config.yaml
num_hidden_layers: 16
num_attention_heads: 5
num_key_value_heads: 5
head_dim: 64
hidden_act: "swiglu"
rope_fraction: 1.0
attn_scale: 0.125
parallel_block: false
init: "uniform"
learning_rate: 0.000958
beta2: 0.95
lr_head: 0.00812
doc_mask: true
Each number is 500 + 40 x the weight over its row's rms, rounded and kept within 0 to 999. Layers, rows and columns count from 0. Numbers have three digits each. The size before them is the row's rms in percent of the matrix's.

# up: layer 7 MLP up, 832x320, rms 0.0371, rows 591-645, columns 80-159
# down: layer 7 MLP down (transposed), 832x320, rms 0.0293, rows 591-644, columns 80-159
# gate: layer 7 MLP gate, 832x320, rms 0.0386, rows 592-645, columns 80-159
up591 100:563616545498540493469528413541564521496559502422436448474508504573503458499479457487478549490500506461541498458451533484526433508538424457487494392483500470478497499495493493454555510468478454509558433587533442531596577483529529423559467490
down591 096:568537478447493495512503465525508511509503464481418573493451545515521482545493563502419418562622591501483543475492417440480433543512501447582492516475410544501494549491611495453500486523464465441519488486528502449602509459513512473543489455
gate592 105:513422529518545546483376503514548436451486417470558453447497541555572504563452454476494459561500538448547456512500472482468528466564458491514469489450497459484496470506504571584468556431511500504544581478430512555471527529519529544490529492
up592 099:530488559458494497545527425452585499534526492493486413519465536534514453490479518507542591469556514450484511503546489458444527483463424483490509450542433467523548545501555519529514476530449500455467524477522520467489467534473487517573574566
down592 101:529496536467472466425537541566527441500474441464469530505540487534523428468453453547564513506496505466537527534566486503524509458422502469503552529475472538450469455517495506503531512436477576430463473543571445492485402487494516521475519525
gate593 098:456460526433572459464415476511461531495497577481515455516594470507459527537489511487465508461490470464505475542501543549421589492501478500469425480453409478435555509515540552446509475480485565513457477463522489473494458500503500520568479481
up593 096:498533446433509552477472437431527483484498504446468397488518484469484569586557493492467497494495481545483528511520500510544486507530435494447561506491498475563522545476510515472517514562446566503464472495518453466565464534535499447475485494
down593 098:414494592636492490512474507503533446428474514494508519473499460497467511479474486495532499486393494496517460510470395458500448505463511456547509516525527450484428517550457516570492527452488518415435429477552479453556521403492445529511559460
gate594 097:494487439566449508554481489440485490489463503511453498518536528569488484469450557496546516479574461562474495484562468513464481545463493483465563514431419527508485449560484520558451438484478441506454465481534453545548505488450456494546515529
up594 099:418438462552449530456534484528567463540459528457568520537467492472567420443541462442439502533513555481488611428478480566534494560505457482499471539475533478521572588478478528522557411497464521521463466548514455453490461470499482467453508498
down594 100:470529588545539532584498482530492516426514516508562446551476454511375524560477439491463477560460477465532408478506498545461464492444498515511485464461479472569514448524536529545508430446515507489505477467460502517435488429416572497539540432
gate595 117:430432485487529521519539463485442482499522492536477496523543536432391485580477554498502554429511539527498471536518569412495497512462497538461571543503474444507556501389482523433495493463533469485472475540534498483470530419473454491534487521
up595 109:492544643550502457479444483546453506463474477513509492564481585534559428491487499509488496523489548453491442515490464482474460552536524454549453473447550446463473451505583527520476532497593491478529494512424543528466467551536453472525467490
down595 104:437462443516497538582554441464461499512538553482463512502575459462425486548540492475486518436522524566517461524560564504502489443460526549426529543510488508483576570442501544435464511436496477519513481563502456468523521465468526521509547505
gate596 105:462452510525497464443488489521522514575549447504432434460543532508474554514547467473473463503579524543479461503488456522461587520469466478574471531546519483451491443563482572470580508545446473535537448497524529533537523449511526455518436572
up596 102:493498470589503507484480492512446438515536475563531446429526485529571584567468524500497508487492537514480500441522430494520485549469480476552440526559557469540465560416534481560496494482476602494425495465475528552531590502495512508492482534
down596 102:487489453484573512560515471460484512516502557506477469492493460463538501512518490512501518510469529504532504431495437422474492424477522543429465566539547476544501502518495510494497458548539511477564530524550416588508524495511587465499519513
gate597 099:451527502432537522510492530449529525497569558478530489530504489445510466548565461481441526509537522500577530513459480520467546420542482474565447408568508415434448507515480535519511566516516406544440465488410549563487545454581453586521476437
up597 099:493442495538491517478523526455512479542551463432475546478544563535513461461510557535490512476587576483515496510493533464483487461604520514588538451565451553517480526516554473558544533458543526524463453518576494533441455546525561427534483489
down597 101:510479449509468448481482556519451519485477506524432495463484491477487578469535546468549442535571536515408510492506481446517554543570510498518520557531515440511448508396498491586508531462477507457512483487499522533538538435446438527482465494
gate598 103:490556590567483502484500529514493586522491538517538498524509545462469538503500536486461493555466544535511489529488502506445452558474567471471627435472512476529447436509550468481443468542512501510575481436515457478505500478411493439533553505
up598 101:484468535499464450502439520501505479479576499488514479575489524460569541450488494434478540541456442452485502445505493517431558433507463475553481504482533495555523465514540537460527461474467529435476503487458525541504519521526592455434469506
down598 100:446554476546494519501482534499548549505460593461479442548511488501470567400511525512425530508459523506504426493534568516530469539486514507441516570523510449477431475487524483500457455558574436500568487467509567405458409424461551427515484455
gate599 095:541497542539587550525503444518537501466514488515504581519521439517610600475461451470491513491563421460583494411513489478542485494512470483553487511494511493493476483504487581479455440450446524491530558494497497480530478554541476542515504523
up599 097:564518515459532547517448479461488500557494509567545528535458436522548384521565465474516537479517494473457464533428493554442529460509491459551543572528497525560486455454454438507526506550491502485515519561458443440508447506471541465469537494
down599 098:498503482472548454480483475504550462433473471533425483414465536481460527533539557515492417539505448514468491564559491490486480557474522430478549532426472416506483477475531454475571534450542533589453551467512478492521536585464502508502525514
gate600 098:533502533522426530534416512462593398518518507539532498517441552483468447502541485505442545506471440439403506554491523492564516427502529504551462443464517487538419450609535492465498463560495493453502517515471507534541515477436531445537487453
up600 098:448476489568463508469476545491541541492520487474493448491507462515577494476449565497426529494482558555491454476545544483543459471457483535452586401541533522584569498524480444525472467567529549441468561528442470441529492493456517496428531584
down600 100:458452486478495495522514515544479492571507509505476502557456512495494514475447538510503514487510568437508444452453417557525498532491558511502508537490470513494512556446515474471421480445467469524452473459426487511504473497514482552471504458
gate601 102:551504562561529425580543535461507424495560438463495472496542545502522477507525522462530460571437562546485549427455403459546536554498510514550469482547472497455478427480547551567492507561364469502484523494545480426436542502526502538483430535
up601 095:511474474407481498545500479509484513560501524501480470454449500511539503503473531455538545459447482486511537497495510478418510554527515479439438501531516525463463481513513499440546492482528559524532446437559474544506536473503480543440493496
down601 094:568486514433466505534479484452519461491510502503449426384484502512539500508507487547555445510445514565472458514412531439466506530497490554516570480509506493492477457499493519555463554408458499487440471476542440499458541511537487569517464515
gate602 096:467488500560531513512572503557512520482506514507562529492492492396460543462535494550507469444456464530566554545519502569531499534505538483508544571461484526459513487473473507476507492532472540506518537503560511549467498447509436555442440534
up602 094:439499515455513480490503560498564556441503542592488559502449478525526555484475416496553564477501480467484491490556540456597447490490490482520536424531503411445548543517510463489512556434487550469534530508529406538482495507571533465493554519
down602 096:542454497453513490457573432450478478430523531472537518475527477516567513444531523419451454527500505434554507452449452510500550569592494527491526458500497528545506493481517536455556453498519501524508521428534525435525492517508575413485521471
gate603 100:595542488465554466564495511419520526431561405517571533517482537507544467503494576514465540464536531451588488526446490504516498451545460558564421496472514529451434533485444567487564487482442458475518505492517518472472555474549522551519481475
up603 098:554516477552510539461424534431439446531437415570519550435501504563432532405561502548496490497478518459522484456459444471519449471561573456596529565458522508473498557475518456474550554521539504503510550444499508498501519438505506503565492486
down603 098:540503499552542460538413526502510512427500488492484464535515487514484455553493512543483460523499471523458545442517528550530444486507526476548569504442516424538516551492474467421527555549500433585587526575423506428506506471505497413457531484
gate604 102:548487422492471483517457500495464490501507400516530450535583584520533529566570476484471577490565507510534462468467430504444485506535480514527561411510529471495590500434510562487531489452435493494387481482458572441502519465490518457519448502
up604 102:505550515487509491513520553527512458465534517466494512430495504453497426456503505515464485488490562444501558465464522525514516495438552556431516510510523556495477549517517429524558459531539472489540526519499376516455551487544521536544475471
down604 098:506514487541438501522454490504568453523426548542448448499514573445471557467564550493451505491440493557514551420456441502539476530516541519575555491507511530486503544465487543462420533463511511515536511550554445488489486492504487514478440458
gate605 096:512507456474559542449465430464468431476564460512515397544421504498424480507528509475476542486506519475467496483507545520501472564520542581503540444469474498461511502482550436433438425530413496488516586525466526465426512451504453580424466483
up605 101:488494479501484520485497449550501489535427568470511489552489530503479507432574490492518427526533493469518495547519470443509530520450428521531463473545489523434460550578452471439494573502472541551548507529503494548532524465545516505576507557
down605 103:471522553511578515568544579533476455483424499425559467515527530445506484495488487454497442569531590444572557473535530481496496522450482521506599487516479477503533463493460527454509525446496528534477466528557461499501521533495495499515498452
gate606 103:469498485485505479497467442533463480532560542531515410552480504521530459486555472447495536474555475478445525466460483558452535519464489539550493492497440462622481509524502473447472543493527444529484438487553515481509507483459535433495506519
up606 104:466546534605505518495452548493480526512530458505539439489425540533515580528496519471500505498528467431544541493496510493543504461494506478521548448470491565487511542560472526460462500551510585447472543451575532533533518468465481459525535549
down606 104:537541501480568503535589468501525536512490478467460515459582487500462475533483521623441448519468452476480481487558503522507479465454522503394608529525508574426466490493432579528501468522508507505485627516497528516573453507492445464522494482
gate607 103:457447489429465546497545456523555426543454493459486474501506479491487462429470434452540557545480510532503426492495546522464493508493537508534465432562481545483514455465511406537523463437457460537461519472469557504517526475521491531475555436
up607 103:461423515477469511518566502570539418487558535529539459555513483483520505490543482570540440529531498519473480538519428465501422511485542535498579469500497545469459483424570419540530464566475450463547499459493474472526484467472432482479513466
down607 101:529481555502499498486522520510548472459534473528551460567505544563492494491546446527553456476471453546550488467526499480497503453477499493525562414463483537473493508510450498466472520608496461516489460511572501576465485393552483459519476470
gate608 102:568469512489485468565496448486498556527544530500427561483561530490541520549491570503473587493518478497484513494476487481501486490507556524503433475433494488514461482502535534431569467501453515562452511553456617523462560469478540492420439535
up608 101:400475491486565547494441464536556451500489497520597455526523498472455475478478453436547436471550519471488511477506512467429578551563444479493509475550473513452510448564502504510492486488594463549538450502548440434543501505487502412552502460
down608 102:439469487551505493457493443488461440483562496476474466546543517503552429488461511474544487462540537439504455480473514396513448460479483505479470547452497501487565454489512454530556468490529530445498474484568472486504544445497488509508473522
gate609 112:534455515519506447576438513518514555432458428502444522484482493530486517512523566435495487545462473546528534448413536495543498591552475433604472476483488498499438421520535464502513494476474483481565513471471483476593515458489486481432507472
up609 101:546544501571564490495500448576485487493512508438517444468516481456539519550535441443550483487504461555430512519516458458524471457490500512556438462492511438439471440530490516484547524493453457464511548510459565470531459481497528462522432470
down609 099:479591501472564455454500536516464521493467521611459480444541502537518571523453425479527530510423489572573462530493461489507532453424440503456558540455464498373480480542454530583465527454495491519425498522505488502497443516493494498479457525
gate610 108:523498471573513541536489534528553452470513491483496531521522585515553581563418470568497520488513525501509443418502494539504484534530550566482596520550519435486483494477491496582422493508463474514614479528497480517460486505484524533499475505
up610 100:442485507520490479504523571546481448428539503448499519467491464429527487487546463530490521472515560469575522500556534482480520591440514488456469463504502444522517505453573490567444535455442557446531496493549466478466509494476432459440505459
down610 100:488479473562581507427445478471482481558500526518476551521497492446503574500519535502432577512491455426467476479447568481540542489468480494524543532508505495556545514439478506601457496503512515530524489503568551482468460465514509489530520440
gate611 102:489489441503525570525515535558434533531523500530518434538479547446525537503561516504525473539474531518512533538515539474412520524487569528455492470546576489532463549478523522484491439514505514596434488513449559546457514462470512487511527417
up611 102:470458504522472491509547486578429514412537542521417508578506551495456483496542479538478474555495520493463428498501513538499560490478560510484442492436459492526452585577404467510569536520567438485564497511515493456477522464508439533520398471
down611 102:502437523571479511525488493486484485534503462432536520530434466494468555511442488547523531347537425513514527527529456455478498549532534494581584545496522425596456485529505483440480549484454521513520499531468527516554501495478484467426500511
gate612 106:475528480516517465551476515461481539470501502464466469523462540482500469440471478476505474566528562459484502485481460505470534508547481437475468524556450563420489514439514597551516471566443518495501497463563487528488490432496532534436578402
up612 105:479583498501549451559522481462518523574502560478550512533434370489564535481475434423485477517590502507469479496489528511523462518498557526581441470474443497432449504517414494507474476536466574501507506510481577537429529513461548483475542556
down612 107:453535529484555448595503536442489537645471557473518517457541515533586535518509518479484502529423522513546495549529501486534484498428460555509490522491512518483466531381439511536473553487458524450438456528523466524517521532523428451471551522
gate613 100:517512503470540441524526474511527511486542497453527435472538505557508489491507551476487558390518516567536470548516504539516526547526485528454495456537488530545492429448502552533470517537535470578493502513563552471556488538526545447510478509
up613 102:549542533575483592549496523462473460544470508429503451458455497559502504509501491456466525443570436541503567477466516490515491513487502539536517475454577564489494497498462523516430453553478535567530529521519482503412533512467477425530516555
down613 102:514517427475511490541454476573517550448580462498483463581465497539485416504523513482421503537491511468414481522460476461419520428542410477451470530497406509502512453558513500560548513493510484449454466456522424486487476495533518530481438493
gate614 094:509559507586515473521469455550479561441474507565503494467563485533509427515495520463479463462540493450577483478476493535537452474529456495463481460490461509460516514404533529466452536535485566473549556496482471590522510478514536493476546546
up614 095:460566556527458437522472483541531555586515501511471559501486479518461512464503470456496524458527422458490556523529466488459511480529500586434487530522497471523528459463461518539531533466515490466450461458471501498508536588529523497509476459
down614 099:536460483541491522475549426481535479490468468531470444536500503548509491501459509511486434510405541491502451536503529451453479447512515472433509554513424604460526562466535495449533466468488510504544527486497523529447464510572429451438469465
gate615 092:575539491532532502501470484559491528570566484577461480471534532443524422513545496501511538566483491438474518538509491536492520587565524511487477456448480439548482459490436582427510506460508519556500468472480524406595419476533470458489532509
up615 100:528541464498514445459515521511511469495447452425507511493457467518457471516404495526442513488564464464543542470546449514450479481452509528463494514510489485494515475555452476543511527442519458523503471483444521526534573539488481468554520522
down615 098:548464571548543500499504511522476493547552480483486444494495464481438538535487492566555487504532414469528514490449485572452494518495491443477534523489576490551475473546513567540554554496478500544465522502547542459504527544516414505525474438
gate616 099:486522521444563473503456492480504451500482554437434478482544432458498520444408477413554490558495564514513452466513496519465507505480475492486496442469511522523431500503514491455571415477518454509446501471439540549526456481452513521455550526
up616 099:570530477519508496505500496450518435503413431515476422531522427497462509435475416519532467475527492549490503533485535465571524519507468486503476476527585454546452468507462445569518509469497447491514520486556503414481507515507547398531515507
down616 101:572544504510594549446468429493547548510491474491540510490441531506474493586525480510468535480494493490482564485523501504508445531440477513520521447446495451500491530461500494531487523390465520481552439524476478510502525570468443519484504482
gate617 097:497449459531507572556454505538511446494464526503450479471474535477533534454479498472456495526507447532512519539528519603537499471510502417426552550486468542459543571513508470479525392547511463594487490487413509539445555490517517467448479507
up617 097:545436554454581554511505499470549467531448483503524528469482559513557463508545555484466533436493510461427484478515454420494474538558475546461500542455450530464473511518529523443546491545528475552442470467520495492485495485502571484498541482
down617 099:500551482540577493509492504460555504475439606490515488470533532538542516505497534504542539482476488471473484398524454488469457594465466481512519472502548497486459566477554448599490524543503547524486514437418471443457468553485533494457469489
gate618 102:483469452523455562442559523500532470497522528505461453497468515475470478438479533540412497565432541427476488489486560494486457492433529467464539516530445580500457486495616474491469496478493557469589530505493493456494571517504511516502446504
up618 098:506465472453487487567544434588555505467471541584532487460487524501478467468486503490519471498490509561537538486496573517501527466531490537486515499515461526534528540475527482491543485543484570452523515520463438564462546524444437518443545557
down618 098:493517436515522510562478469478524466513541532449504476521527473485555536535513520528497470427512500493509484459592525532550527517462427530535523541527450460493559550557451550464416535516473487497514536542488532526543538519508566492519457457
gate619 102:480497436474461483507481475496511549541468544456498507550539550438555438412508464513543523522505456543531482437508405532418493477541481580532499466477507467469501469484490528507542496461553407536535498437481522546559468496523557499487531468
up619 097:538536460484536479478451503483498516414547508428578495415523516402559522493515537495561503542574528473525476455502487450492497582554588543553525539514505487442484477498463439476470546460522550492513474440518463481500441528497511558539556494
down619 101:465494518494385511593497509499576466526568564473451491469416541510488463524481551564598515500508480506515489485458539527505482509525516487506493536556539482492535483516558401525487538485418458481451468527521572475483543549453484539454471484
gate620 102:443536527470468479500459518513565514429509480493575474515519538509488444488545535513455493574525539472495530451501502459483506525504545455510494485502438549415514482438551518512512472574536496501498570496450536444525487490472569458542479508
up620 099:456499508458509521474511494474474471566544494509408504516482560502550431421476507518477510465512497540489487516472477512434493519592481454483421486530521457560515493574554497556455461480482572569449413527544531547567543463431471495517526499
down620 100:496538498513463473504525552503527512482543394466529522541466469502471448436557471504483499576525541394469548453551451567492534501497503499548453439447504467529484452465527572473448419521484485483507453472465527490502462549524526518464494462
gate621 104:509509478426540543585471480521497468473479457532479545477486494508491520546436512500437548540524496557506568440499489501533481518562508512527530462530492480426529538425487481587534521476505485513537498481510490542468538542513506555522561500
up621 100:490413518508481445458499462500443470532466564514570511513507539440508497539485481457499460541486514496535485568544528502524541512501496465443578524486451524566462523532558545461566499515537554523535461558521473500484478436521468478488497511
down621 096:480454492473508488516487484499471566521530475433546458425506536480551519588465449533483477452525480465512487471451544531494470467455487504418454447599525528502409481465515468554581523482533490541511543558432529463402426544514498473453530490
gate622 105:476477518468539567492507473457492532475526506537476533529480478469562485525463511532486472451447506537458494457474454431482510456483441554509549539422552565529422404525545511564482448526491488493477577545539511465534516527509493556447465494
up622 103:518506594499508461496502429390519502549521520456450521468475538570553482513480494506511378522470570479489472588531481536472509535532497517503455520537579371443509514403447450478534550502442532459450548533538511520480474530529520501529500554
down622 107:569576445482485444460594526485543516551485498571513446493497459491489424454462509541463447570458438497463532509516555553489547511550487508438572452515495484441466587512490509502489545548459529455479520445481526484521499469526450565516476474
gate623 098:496520524453540470524476563525425451498424469476531478483472580498472458496519471521543542417488481463474500448517501436547468535546525452560491530463535512442594512473492532526505527466471460500535544476491462560448567529541406488495486491
up623 096:478515499495531488537442518554519551542478513528493528483496519486486462446439492467551524476410466534431444525443572482504510559502510510472518512449538512470540501560547523446470510491478466517436574513491517590432479468512507548531441484
down623 092:425573538506472459520527413439535431536495575525522430495421498460527479573544455529524489505613468474470489543571554543486488540478451577467554532495527474510491496520508524549523521503482516551489446472469502420554508498476532472469546555
gate624 101:581505505505521392489450511520443540458555489409472513575515450488536486522504509483457532466494440577520564488438507434398534473551514557563517524559429522484503461555487513497498514524497584525463554528427486492501567478461502455442556519
up624 103:447452486469455466492557510490551486536517462479407483533479492454537483428531430429480588474502459503508512548464547457516450546501455452516466544558471511502504467529531583497464508453488500553535521537512545485576437558489559429531538556
down624 103:421520499473503503467544508384482491551540553533469481513495493452590539564520504461461539530556507506511531473582458490571482508402460490541531488448507542551536540493550491502484494545531484504477543479551535546597538512497464438539553481
gate625 101:461425415453495555508517555514570458544505498517506485500452478474542477459470457481456462455509497489539479452544476454534480574549532483512542499470514514473484414464462471456489456551441457488483530463506475466509502543540562483475535466
up625 095:481556437488535404507472467546413568437532555488463522412494456507483440461514508494467560470501492561480499459525539514570463461521506510511457448533558514574514456537506515491484439514490546493524516464423558528518453528549593468503480484
down625 099:477505445502477460529485418523489605582499483503496486496574470524522482537501491489494595462568466506479452506509483568501477505481490561475402546476477621536532473495496554443495514494546498431532476553509509520498491497552499485490529518
gate626 102:505538492477494435522566460528565491548481464459460578447449439464471440468463434525480565533496563475489490478478480517451506476566416468438550536494498416537514432515548515491500508530472464563514456502548543500519546533496551538476541475
up626 104:410535531522521456522473416516505493470458527388501445483498465479492508450427441500417552552510477486590529507456455452475479500468477513527484516454494467454544470532440563526483532547469524522505539521459480543480525535508529560480505554
down626 095:413497438500531516455505482454481548505473444486514471518557504442483547458475418427504506452477506465499516484596417538548493429474549468491439517503534413435594507481526459529521508508503520499527500519516435566507447499462515490557505538
gate627 103:549501536469502467568450541475490447415469456503461462511495474459495533498459533466537510592528553502525523463523451474516550510549540475575525468443511463516496441567447536467493508519515504454515510476513502472457500447445542490438483507
up627 101:522523541505544566472517447518573574483492458479516466496437477550515562431450438486526517491486488476510508576548530472491437466528513518438468478524499508450467444516524491442594532534454459469513487426536477402448462526521555502481434450
down627 104:506496491512486491524537474425551505476502495484548424519475511518495498479491486549568522537612475485505480488532495440463561572516408450546561522498461506508537444519536500573482515481558533506519576480523511507501455536483537535483489549
gate628 101:496506603462526509516478466480475443462558473510554511450469585529495480553453523440483497544481441540469467544455461564454426487519531539534440500561527527439470493510498468443445483450531507497560505473558489481443539429550557570512478528
up628 097:550513530457508498536465518532563439544435506567528517487545570461443485545513592474465524506436481534407453508476547549515475483452453557523529560519482439524474456525534459491444540486530477484573510480466469540465471479542510504547502559
down628 097:540448558522519476528504486517451565511475516586443470446466474521475514464534516488509505465478522523526506515553504520510487508528490458531533532554443547463480550454524462503518536489529468488444540483534486543462482578513446501510554601
gate629 097:505565558506510524480472549506547518439502395460498462539423509527531495553462444502519521478611507446515495521414473518522477472424468423586412492454498506450528542504523470549426485451436504449483521489536563510548548455523502549482527589
up629 101:502470426501485551458511467423500549494488500427516490491482481473508462426544515447477546578514466494477462462507574598488421495569461497459507457528468461502486491504545518520525475480507472466505426495480540551551545495481534405482479532
down629 102:514573537496539504506473543484563514422438451478558482547489493476510490470467568472448445558547538451459495406514505537601485525557453551526468451471490532497504559454552460540564490463458502504497498406538469519506543359530554497463527511
gate630 100:485503509491443449558533519472532454517520499480505476477451520507449540496458543540502536417556462485474521478431490554488433416540561560529442516469491589473419449428501506524505542587549500481543484478415531561445546507477434553518480440
up630 100:508471506569528490523508530480471444542558501475521518535498521485528495479572455415511526575537495507534439532461455513458414504572534490497470434488555593454550437588552507426442502450465531506484406498512436546508507541516460508415542444
down630 100:550516487458534565465525491439486400446493566530521478456437445518437497468518525523469528473570512557539554502494524471443483574501488468480487515492537471493454515450490490498482629439492548511463445453422521422512471540490388587468484546
gate631 097:449522502540547547483474434558457481434582451423474485488443536516424506476520438468488464597513430457479531533426536508473512561449482404531531542487520523502519580474497552452460533562511506499509508501556449543454526517566519489514459492
up631 098:561443459479509483498487473580474487465514503566532510478456477508488615422518493520565546503470571461541453521494446448520562510482532545536474505460424543487481568498551457421494515485550516454464463503505416542545556579491453553476499556
down631 096:434571560529483440467500508463555446488461441564523510488501502430596534509467469604543532493481519531481476493559451531467490502557522532449565476559532422596505505501499461540531436540520541507541539479462528517526535476461561496506518458
gate632 099:417526502495557531534485419511494497529490518439484560460554544510519405458500526462488485499487499513445493559479443440541485570543505517484410495510555465534533518550531528478521528509476446532483507420454497490457495464556472483489564542
up632 101:555523530524489572456456506474441540512500509455512431605543493444453510473574467529461504551505526499497502488532580521549476489465488541464553501515461467512466542484478497510521446461561472521436495542501486535538537562470531457533532436
down632 096:521520446456495546554373415466516559487579488451457511477505477456506442522527506473468532496477500522512491529520511448521470479489482460466468490490464438500497515467451453418517426467459382504450529551522533531488525526534505578515479529
gate633 094:470471518498478466480564551435495497488515540456509502493490481514540516436433486522504443517579487490508479503469470510491471545553456519398527450493509437540463532420510491495512487532519480501483459490516509440472590496455530522504506530
up633 092:432498544523536511515542557533564408496539524479559483513479447502555472444498536503525495502454448533478521396476558526548564420477542467516467455517524441490448524489425488508501490488529461551566382534490496548533557498440483383448439513
down633 094:541532493437431525431432526561497521464499569455522587546531436512508526506510539543478515481526471574527504474432497471590505577516491421551523541516465480493565536465591536514530477454539481424489570512502491462512475533518481474491549542
gate634 101:445560537474490481542558542455510535480496484477516521507563458492592512557432517471555512512435554430529463566473493493520578571512498443529475436530431519497484489558469489480549477465526530545566530548558548524513543500532441449528443508
up634 102:491480541472546497480488551549419540464521544467538539486453470556490406463503491530569569520546491544522524499504509499486522489465504515461552491530502517456529482527442460444461519555434455454529550549518567522543510502571532589480528448
down634 101:502485519545554512476459548556519430537582519488505522570436530555507449518460485514519446501472533494509533539451419529452533520534548494499500444547455464479488499418474498507481412550417540478514510514428526446415433534517444436467514511
gate635 098:517487530501508525454546604539551498476512467450527516402518512458471473489502495544484456536457425500578522472509477495544524532542438535523549500493521490437493457515515525530560440476493486553443486460540501500538534479471466513518482420
up635 098:486516537472527524493521546501453553489576550485441451498494482419524494535464503564517452526457434492456477489468524486459493474502527517479601548552517493508445503489468485490531514533502493438511483578513451497466554490507474538406501468
down635 097:535455510496455549467469485491496485475502497464502461542458456509510497474440507527546529530484465489530517496420525535493541552516497506535520507471502443527487478483558541515491449510508526466466504513541479467483533546502422515503464545
gate636 099:540486488507507434559490536513559462531493435583511530431529469459493548523485564495467487502391510481515532545534530497486527584512543530502497402495477492512443483526488556529517523483530562517555511453447551455487462495419435529522552451
up636 095:523526559508560590506532506472450465521525425463449454497527557496505443482564462457493479514566471518563496537465484480544491468469511549501463539440509459504461486460458509440485460512443507470479441551476490514530559486552560412542481599
down636 094:563480462509463439528469507474481395503521419449462519478482508500459504452524504540499482520446500536509474486540545465472544566505563479498451501551559519516474513456437492496447449513530460500490542512541507428519530494532538480555596493
gate637 100:452491487542557430528498479542536469465512485458456460418593496442521459491436469501468561539500482578441465515500487434557494458479524536545539471528522411458566464458478502517602510418464518534490470494503487499511544522505515500511517566
up637 103:477488543454526448528567570525500435442442452530558507538563494471551492519532468556539549493539506501445524497530518499423481549515513533528566406464525478506518499481502513505599520544505528550552455443574542447520398457428460477521480436
down637 102:468534532485548456459537490448487466488447485503517482507509476471481520511554513470402439474470490463481535523515437467462452504483536452501563485498494499530577518508483509519544572512576524504561439457602483483499436469427433470507547469
gate638 093:452395549479461485486498523504570528557519474555494503519462542496468523505479506419513454511442560518594457539493548519522511481474448563513480471482455487472562520452444507481501432547476522545429573473464539505520575515492513470485503482
up638 099:494493474505605505503491514550523455538509466549496434473517439415539501532586518465511500538532528492459492525499492448472504508505523478574556424502536422510437435553526544462458546519463463507460442462481573458490438559513498447481426532
down638 097:473488498453525470466520549525540542528561513564460462495516417477521471466466531515521505488476554464509527516411592444497474479468490522495529452558496447513494436474596500447398490521503560518514528571510532555557538495498433420520506522
gate639 110:499472475532506520523448506485518564513445454527447463497549480468482485499554490529539527540418572628496466423537504598444505474512507541563547364565515460503474491514434486491515509463538499481586462478463564459541462521570455467544460451
up639 108:493498491512475461453473583438464482517503531495409557503423480515538464520422450549480479438534524514498531589461478493505458555504485459517481494548515543563486413463517558533515535497520543539478473502528493515549466557514520535560521478
down639 112:499550494498474455481479511464500487524529456520441482449485446496508557461509500472532586513484528572473533461554440504515548528505533516551495451569542512478465494458455496460483540583509439462567479472435524472528471539563464482403552469
gate640 100:543577508452496473501513517427415422465498476486467474509464513503498522473429533488492507477455507492473535519521522552530552477443482475509426478534564544530532529388483520533536432536504503489575536571529558476481530537577519458506559416
up640 101:487548473546441537419529492461429522533462543533488454551523478552492515466475430432510554483536550527381561549522532505540517475557527432524487477540508510511549546478509418524470473535468515515587496509521501445497535459515518472518592449
down640 103:444496532522505538521527505522474472495447520447568455478533536491599470504543488496574527523477513548485486525572464514434480460513485505471468504474483503449501457530478547495489497497505496494465471467462487479499470521486498478485410531
gate641 094:480433525506455570507479504532439520465537493511496543519458466495491574493539432411509449539548460480501568470484557441536491522511458540494557513461501486488498483438470543448547541517511523487480581582462507520516475503498518541469489505
up641 092:489486544435565438491495549446509488549466447464464388507498498509556469503505613475504571490481549507496416522441455526492479565538527495519478461490521568556395513478510560530495535539443464518543506418503544541437553494509544571459494464
down641 095:521485468552481534507549489519534548529522506466506468465480522510482567570519516478520446517522465531471545563508514481522449551521574529508539511495479546500453505550480528468520489555417472473543621591462452506545466517502471476494517541
gate642 100:491560462512493564529456481452518466456502582540507488579568530521516560498510511460525487517503498489477462477465453472501561497525432487488521486618417566537619526460518481549533478593532478512530475501512504466432453554584529469518440497
up642 101:519487454470465492483491498503506466486465460567533508469439475525513500544525453590573503523511478594503499504514499518510562449464458421527536487460496469498503525430451549505465501481513461563486503509451530499547471574503560468539601504
down642 097:480483586517459529528534567541451411510506490551477493468464497496442512534480445506535480482548550513545455518508537525471475511518558492479488552480532465471466405402460501546531502414492498554422476495508609541459515533480485474469498569
gate643 099:511496560486518484461542475478449482512553526520513448462477478436492502436487561455543446545451551495517526590484412450533508490534462547466530505461467420533489436473545538464479539500444555537554540545583511445515490536488497497508554457
up643 098:565485522596528529495501470533466510522469472474555465519493521520455491525473511531498519441474527521535489430513543434497427439514489461517500539452471513422525456471506548518505475543501519538469531545534437493476439420412499506514554576
down643 099:526503489486555529493517483517521513489472471526495487437478486497437489471498475498473558539475520432537485442472522509473460530459464459489478551476421532461535556504524501543454472440522546572459506476475494511502522526471493433460513480
gate644 097:523442484505454445483488540524562530446495518468531504513545485497571453445548501534534419548400480497514393548498495569491466516511491476506493561477485495512517427459584562463548544494509515462448551469457506549528449448527484549575525474
up644 097:520540500605457481471482467518507452473478489528587560454551578521483456537460569459485457418542467497430548532473511485482513403455503501546446529494491514511511543497534434587496453453492449475477524513493476444490517505484470428550447473
down644 099:442485517477535514477497450386439505525553523535534474475476583439518539448475550530459585557490537497525530493498504495518496415466548563563511504554484465508469507565466470484468408487503410574537556443529488495534561534536515474452424482
gate645 106:448461473444540453487505519437524519595544494465475475515471567475479584533469405502524502568499536539508453573489504519515501529450536469429561536513490460476520455443492532522566532517468509558489446558534523537482479431471563496479552534
up645 104:452549545480522421539555496484449431557486558482480509541566421480530522496488490511476459461434456593480436521555503503566451472492539484548517463555557457472493456548511530552505465491506433545469460541524470506528453555509442477516382459